python train.py --n_layer=11 --n_kv_head=8 --norm="rmsnorm" --norm_eps=1e-06 --bias="none" --tie_embeddings="early" --init_std_qkv=0.0214 --lr_head=0.00891 --train_tokens=1054000000
Each number is 128 + 24 x the weight over its row's rms, rounded and kept within 0 to 255. Layers, rows and columns count from 0. Numbers have three digits each. The size before them is the row's rms in percent of the matrix's.

# layer 5 MLP down, 768x4608, rms 0.0193, rows 184-217, columns 1152-1343
092:118103135123135132131148090149124116118127146140085115097144120123128138090146145111124116178116170106132099140095170134131098100116083120140120132113173136124122131158109124117127114080102132156138184151195100158114105154082108171148101097118139119111145147134142095110093142121079132132126125110125158135100085145104126103127111128129132098101088121107191106123162117100108141134080094102115135133137135101108159128111160113102153115121107154146101138123163112097136171137126133145142167156124164064101140103137151114163125086120141103124108162157145200165120100137113113147
099:124126120150070119131130117120143118142123152147108099135133159127116101128078181108107150116122129097132175093145127087145123083101114099140132149131128095116171162179129110094078108118114106123121113130137140123122169081169133122138143123133140133127126111142097085071103138146120115145132145129118085168180119107127138132119120148096098118142088134104124145097133141110130135133103142128098122132174151138131083129084133139088208135138113156125095111124133118111157109134112145147088082119160121120147134124129099108133170161108137123144135142127158129191087129132126101114
104:153034115091110120141137105098138119134109124164085171112125066126123143156156123146128104145118129128137110118198124141133132112132127124122140162134132122139157140139124138139098127114089106092124116161132128154118148145076103160125134091152151143146101083142134158092088117126117101128127114128131125121088101121112144139112163180084104121120138132095164142109140143143134152120152130135115089111099134105124105118122134137184136123116102125101129162120098132157100106144148149140110155118128179094114112134122107146135127105122108115086154113147111131091094168116109178143
104:126132087124135115109172167178143100142122104119117126132105126144128107099157134096134113069108113116100173079125136114147120118133109132115144120151145147132138100100141175124143198107106132119100111114123139124086116077105138184107122145095116109122137139161110086114131164124096091131132196151107128138091133118140154132122121114141153137137123154090135110099050120114129116109112127177108122156120137125108092122085144135120146132141157150132073147137116078114141125092111088098120133126142126139149104123106145085106121138129173173133105098115121192125146122118113151111
104:120114128127132131115136168102124099116138169159124113138166135155108181109124170094143155111108096170135132121119159135151156138157095124120138101155132126076134153135099112137121155104136098129128103154124088089177082097130150124097168131153126160153118106125136122114077090136128114116127146109161124113111166165109158111115106152138174135128129113152091101086138128127112123112194099092129107107106094172130148136149110127117128172175122150159102134100124115132090108129129144110115151091098120106111118147127095146158168161093106151102138179123141161102122106110130133170
101:083100151129127124141153102171087116134150086109133131142110169133129075159123119125098128145138079141132115116105150149131108142158105142181122170127126149114124111107127144147128123163134091124150121149116165107097107127142089115102143103140121151084139116140165166125138141158126127180155143135101149156121114130144134152120112145157120132149135128133120096165129162094168147109138123109165115121126116173104167128130165156164131115125142162143129151101157152128143116129119151156120133094114153117119151134130138145131179135117128110151091113149120121114098112136109149123
098:151089157104123095099137109100147090165100139143132145127152127149130098102117133092126060132125116140152150170127190108135142141145117151109131083131146093106114130083119106128157111110139142136129121146086155154132110104110126126132139115115113167106160120117099160109162111137108152153113127121093130140139085162082175151138130158168153122133117095140139150144105144108158084083102111124134144158159111148140119134162135134152139114120104140133128102118124087175114120088135127117101171108153143145122135089184103113142107145122164149153121130143153125122102121150139141138
098:139123085146080137104125131152174132139095100140138112151152168131139116069118148181111151148137109158155161133122164171144124109141127104124171104052115179111134133145120126108100123100134159133111123130151143130132110123114091101121128112149142119107158127146114111151151107122199167111134106123123138119134090153143145144137138117093144074154174200098119141149148113135125162089123145111112089076155151113143164132088135153157131078113133118162167166171139107113107115117133096110124140154159139100139136112118106158153137160118116165131109102120137159148145127106143185143
099:092143148150163142163142150133154097167093097118132146154127120108152123150074124112170122158179147140167107104121117123115110121123158150133156191073117134150137202140119107166112132109068132100121101174117109143153071160103138106099160143121118127136169116119133110151122146163204135136148121112138135120108170084135168117161088131165106139088129170134128152117144110121141165139122130125140140120151134118128109151154117146119141149102113145154133126130125121111110170155126074117144151148157095125123124109168142117142104128113155117064160145131137125138140118095192115122
101:134111186130124128105111153110111074134128140066129115144122145096132129170160139120141123157123149131149116158165166144125111128138124163143164150101142162111154114141103102135126185115149099178126124166109116159150143163081093158153153147149145136129107103102122127110152105140159109122144139091104121122144146125157146158109126132153119156159128075126095098101111155152094104100101120145175134163105115134138141160131133112102138102129172081156117115158127153111159120178143158157120114111147155135113136087132160129105138133147117098113132098139166123123086129138085139157
100:163073108113118135153134133148138155119095109080169086187098132182156102127110171128152116110151124137127177144119147139111098092128086117151147151177140115152161089128127146168108128088135108112145128107109093101156150107185123134125125112118128104138101125128131107145178118117132115136104127099140109107132101105132134110062118164121093137120137126111136127135119194100117157125117134176095102134121179138150094120131143122121134140133185153166123179159121071139136115110101121138095118136085114132116107171138144093104111139136116168104149141093143148133124138128117164096
097:167134111105132146137119158142143157138106099140118129145121136163123132095105110089110164133127139129086172134185136100132177138112101116185138104129114119107170129117153163074151111128131144097130139163166117140150132119138099138090133096108156130127131125115141130150121108170158127115117134151090138150131104118105136117120120106105180143147159114133174129140161101163171132131115176099097126118083133085110102124140151141134088098151138127116174069112153122075137118123112122073142153144126130153146127163166149127136128116124100128105144115144205163151123116102130107129
100:155101131134142090092157143102118183118145110129175124144156108115131097128166107123104114099118164131100130165125170125119149132134130128146126115155125091137113090167125079145131106097113126123085134082108129102137105108131119083101074138099160148149122135106099129140131142073153142157120176092138118150162147135096112127112154153127101103116134142111125177124071125143124085104153124095091116102099067161116087074106104128085120128135142166105103102144120163100124154136109151149121089180114144095130082125075156126152109114145142151126131137133096100132109126123139118090
098:128109118092121136140156117172092145157122155148147124128140083118106135114095117128128160157117121122121130091094130121146106134101138111111110132108143145160092140166100143160120120169179132106165127125131074126133114155128127131117122099124141171164060098137083105160142142125180115117106155095150150095103104114075163091123152130156113123106117159133120147159146109155119108142113146111126132140118111165116133141149095116092137133109136121118135131118134152081121123141092160120107134155128098110113089123145132114059143122107096141141149146095136126096097142143143095114
098:166138082126114115109144104143120123117106091131121120143124107117123144096177104162138076135143077138134122119092131151143134147146161166167127142113132113154119097125129137109121143120078119143152143121113130119142126169129148163172109128121127085121137124086106134146124083131097135106148160126155114146120140113103138147075117123116097128159156134121139113115108134079126139099117115121133141107114150148150130088148100148135099166129151146116137124128111118165122120144105096154090130113107089089118116106088141118119145128156184087129121181110121131120140178171134086090
102:145149154114095160139132127166102136118133113172143106104132093132166177103093122118134135173140125099108109125091134075107126105135119143167105108148120145132131156157159094160130099144159133095121137093110118094123147145156125134124145114121133130106131104121126154151083193128102092110122112129166121106105117088139105142137128094136141153144104150120115144155128119094112112139135158114057151116138097110118143158164131108123184164122135122125077107107122123119143128145147118161140097118122111166140095138109137104113163133122105121125143151115107139165097120154116133144
104:131174130099126109119144102087165118097148148117116155126083102121085146124140164146115144110114121133114109122102112135145116092135128133147110114101126145139119132095143107152117167143127169124105138078156125134075115124134183171135147136133127133181139111152147122110160106144107104206120133115131079169119127109086125113161128096089137141116115141151089136117128117121170144124142118125109134159132129136123128121115117141142129083105156150129119177125095084096154137141140133138116100130100132160102157127158139155113157125079133070145075140149121119121182154125153085149
098:121175172108118134122111155117109141120134147132136132136114084144159127098148143127124080170101135147147119100111112128133120105090123102132103106109123140110133128142105108175147112118114146068139148088158178185153064150110108069104083129138116143151089148134116152142182134122112150118105129110139130113077107110140089136120120104126169083070125164115105131175087109104110095138136106136128137129150081100157138168123057163123082134128149086154129111129155104124142153126123152144160133108107145127106125153096199137131147112151172126095130130134125109057151182109164129156
102:141103143130113160123115164178120184164138127107142139137129134110133072099112127113131080129161118124126147121123148155099123160177129132102150160159139079135119167110104127118151164142117102135136125124121124127140122125121121101163154090090136079131147141127131128128105129166105125143126137122156165122145124129137146158129154136107059116133124120121113128128147117149122155145125125123139152148159141175135137128127108124158123136127142136130139133160109071133108142111125125126124121099098145120108167143103149137142121117163148101138128124116090151106156141152147106168
090:096108121150088169160154124157145119156130115152109139121139119119119092129148143141103129136136146118136139156095107176141099085148138093164137143135134120124132119122174093124091127135119100119094072125097175127102134117137142168202184134107110109124102106111150124105124151125105182151107157108128105116126109129087102161141132119104115092130111121130136141139110124082103081107163158136123139120144126137129132133103113108098130130079113146102135153101115084120059146120108088135104124098100111094117118107134143161126090126125164138120124144129145109116122137086129142109
101:117128123097055173118143129132134123177122118120137111087156132117105102129133172158129119107119104105090134153095109142133113136147130113084127126140122119119140111097100138140078121105143125135090114084091144163115155138089107161181151108104125125127139090128155109145135114153136126126132111163111095123140137117142127108141130128138112113110108127099140110188178114141130138120126162095155164139179108113137154123175123129152137098143207138116142071121114106137096108140127143098130135168143134122183116102154135107111167113108107122109173171119130114138134161125147121101
100:157154105149106138127131122126130130139132149118125109132130137119140080142144100119132148090106125111133137133091113110106145087123113110101096108094117126123098127148127147120150132143133148125136131147144108097105129091124127115112155100127149146171130134153144194111164129102122121127135138117117106150132093135145168164100128122144149137134138050100111127136131144078162111089147158114143144108145129099120118111174120141147158129127159151130091124158084099095088153163152097081087110121086111105090148141132129092127165125135070165111096125142104079168123137111117132202
102:160102112115173106122125164151097126125121132112139188103125119137130132122150138134169101103127181132115099145129141137134121096123149161096140133108176123054121094112117134133129132133122079125123128096137166172142092122111110114107123120153121133151151117091133135164142077146123132102120129120153134126124147111173130111187119116108114123146098142124072116105203134152166073144116097105154154129103140156181138162086140142175147111105125128134079093121125094124135153178140111156146136118115136121125117113157086114131136145141182131114149129136169125134086106116134151077
100:125097111140114138128124129134078114148143127156128152116154116130140155102109161164125128141130127136146133110146073142114122141106132111071128140113127156128108143114121103093104135113163131108084132139143118128137118151152148135086128127070161104083108138166114133129103129086120146125146107133147117111151136160194118114114130135099128161098146118142143128115110127124085101142116130165097141121130117123115111160140111098112121129106121113133135112172118095100146101129113140113143125051141123113123104140114111137111122125116145099105120138116143132159106147179105149109
095:157154162103124112171147111118139147131122137142108123161065129151131145138122116127086176178175064139122116079113136157107138101132141105133139089124130078161077135122113179128114137120110108123145141086145130142120143085066137103114102103149119148127147092104131102133106156113091135081142154134152106166137124152137166175153145140120125156146163112116103087124114150133122105119118150118158108134125149175139150076140136122095133087111154156128130119111164129123137110161148105104149116154146131107136116088108151133123138160094121116129148121109103093085169124136135135134
093:150135141074116134108167143174074122112121123147134142139144126133093138131118135131138131116144172089150117138164173120113125111137132159109131169157123110135133154103123092095094140130147104060137072130135119093126118089097107078128136126107104139129160046104113133122131135131138119137129087134113103103072136086115130150140156151131120130120126145141139131069106138111091137105175172111152108171167109119110142148108140167161133110141125110147082122101124119108065154136167085116116143152147129109107160141113166080138138163108171119104104121144123150113073116135141114132
098:091124113133122130131087139106114112121154135101141104145150135132084124150086137108133138089120164110124131103133143108174131150122160118114093128177114126139146108078132141133097091145166119162067093122177185126109150146164068072124116149110123122151137125153120126138107113135111123089147094118172098124089159153117133123144114069111132128122117137113120125113138119171108138109133149159151152109111123097150090116102088163095128114110085108098126137113147127141072106115099102133139145145081115132119105118161144120124104153123075058125155143155089149125154123098140110135
097:158118154108126135175111144159106122107115104118135128138148134114140146169111124134133140115128124103120136121122128143120081115129113159135167132079150160151081140147156130092164123177156123096164156125157156104125101101149162157101114105121118149128123150125095147067129177123104165162113091104091135136137100176102106141147160112094139127094147107109131115162118150103113135147123106122115132106123106156115153120129113097132089120137121162117110119116112111150111094101167133084110075101146070108118132125115094170106115146112112146101131103139108133125165132115115088084
102:145133106123130165153122146146110146110141130111132173162119105117135134099108137122138092144159162127138093112119146164144128165102140125143111155122139161138167116117158146080133137107157114043122119115155122163140183132148110115133120131171172149103146093126168137133085183115110132135148099109137151141117094109159124098148094103107140103125116121163169155125134113115159107137135116097126192083125144131170134133111097113133115144126084111163113157119146147141094121131131147103145111141110120140145120141145117141126146172138123103184129153157090135128149109130143074125
101:120083164112151123122055142093145158154137117172101134111139133107146127132074085150151140164114154129155135164084149117118120134121145163109130135159172137120147134116105173139118167109116140141179131142139133109110136168118158110140110129131100107121120189122129146132142139127132149140137114150082161156112121126122131157102104119146146133144118101153072160139160148112139153113144154141089098119116139182126174119133130165126157144123126106118184157129128166103119118139103133084140150125128137130116146123132152091135164126136120119124167136140135141104122138111142137129
100:145101151114107109084150127097104101087133144121111145106112138141116077163161083120110114132139106122098143129108165155098105151149125127136109121152148145124091114135127151146141117098146147112109115073132035121139123179113117174142114128106128134152098132115090150121154114134136146112161139141097129110151105126096121152137125155097138154127173145107119166127100139084128119100154118148113126129142097096153110114137098105098117146155123103141149138112082118112164109109127160101108123146109128116086113117103137105125085181104164104119106127147151142083140103168100153123
101:128132131085115177134087153165133132116117122127100090138158129117164118183141160115125132112133140106133156150147090137139125097114123151153148130105134110137119166142123131106156086138152157073105089141144150161160166146115126145124136110097185157135098167174105164109129150109103128058132129140166127119147108136107151123142123113117121108123126140106111149146127125140123165127168137137122125095156191141145142111125114127146137119082077111080108175106109149163120095136169142142119095123167142162118152130128137136131109100117129134135137125107121179096112156102122137105
101:093115115156104097123125058113165167129115129095085131126132121130136136128113125143143113185151145126115115174158153099111149122127125149122104121110122155126132170132174158154133147139114130113145156110127148210114100102135125142132147130194130176136142135141130126116080130090139183089130136188137126138115088122126082114124119123159153110073062086132144120105129125158156131134129143120187041122129114118102101096111155160139120097128145146145146110139132153165130130103141134109108151136097129151122141066147112136102096146131091150129124132142161162119116133114097126127
100:150140098126115146182119144147136150108118148151176135131141110084107145143171131161145112151097177112121150137109083138127157150125108148144118124082125136154094120112123134100155160150148124135090150093146140131101157115097154122113125131118175100129122113127111087144098108073133122128136140132158113107140154125126086163128106120091076103167127107117177121131152077090132142168117138129132111161125176124128117122078101158134128153095107118127120119123118134090107153123101112127131172136140122144140124104154117156080096127105132147100115161133099117135124134116122125124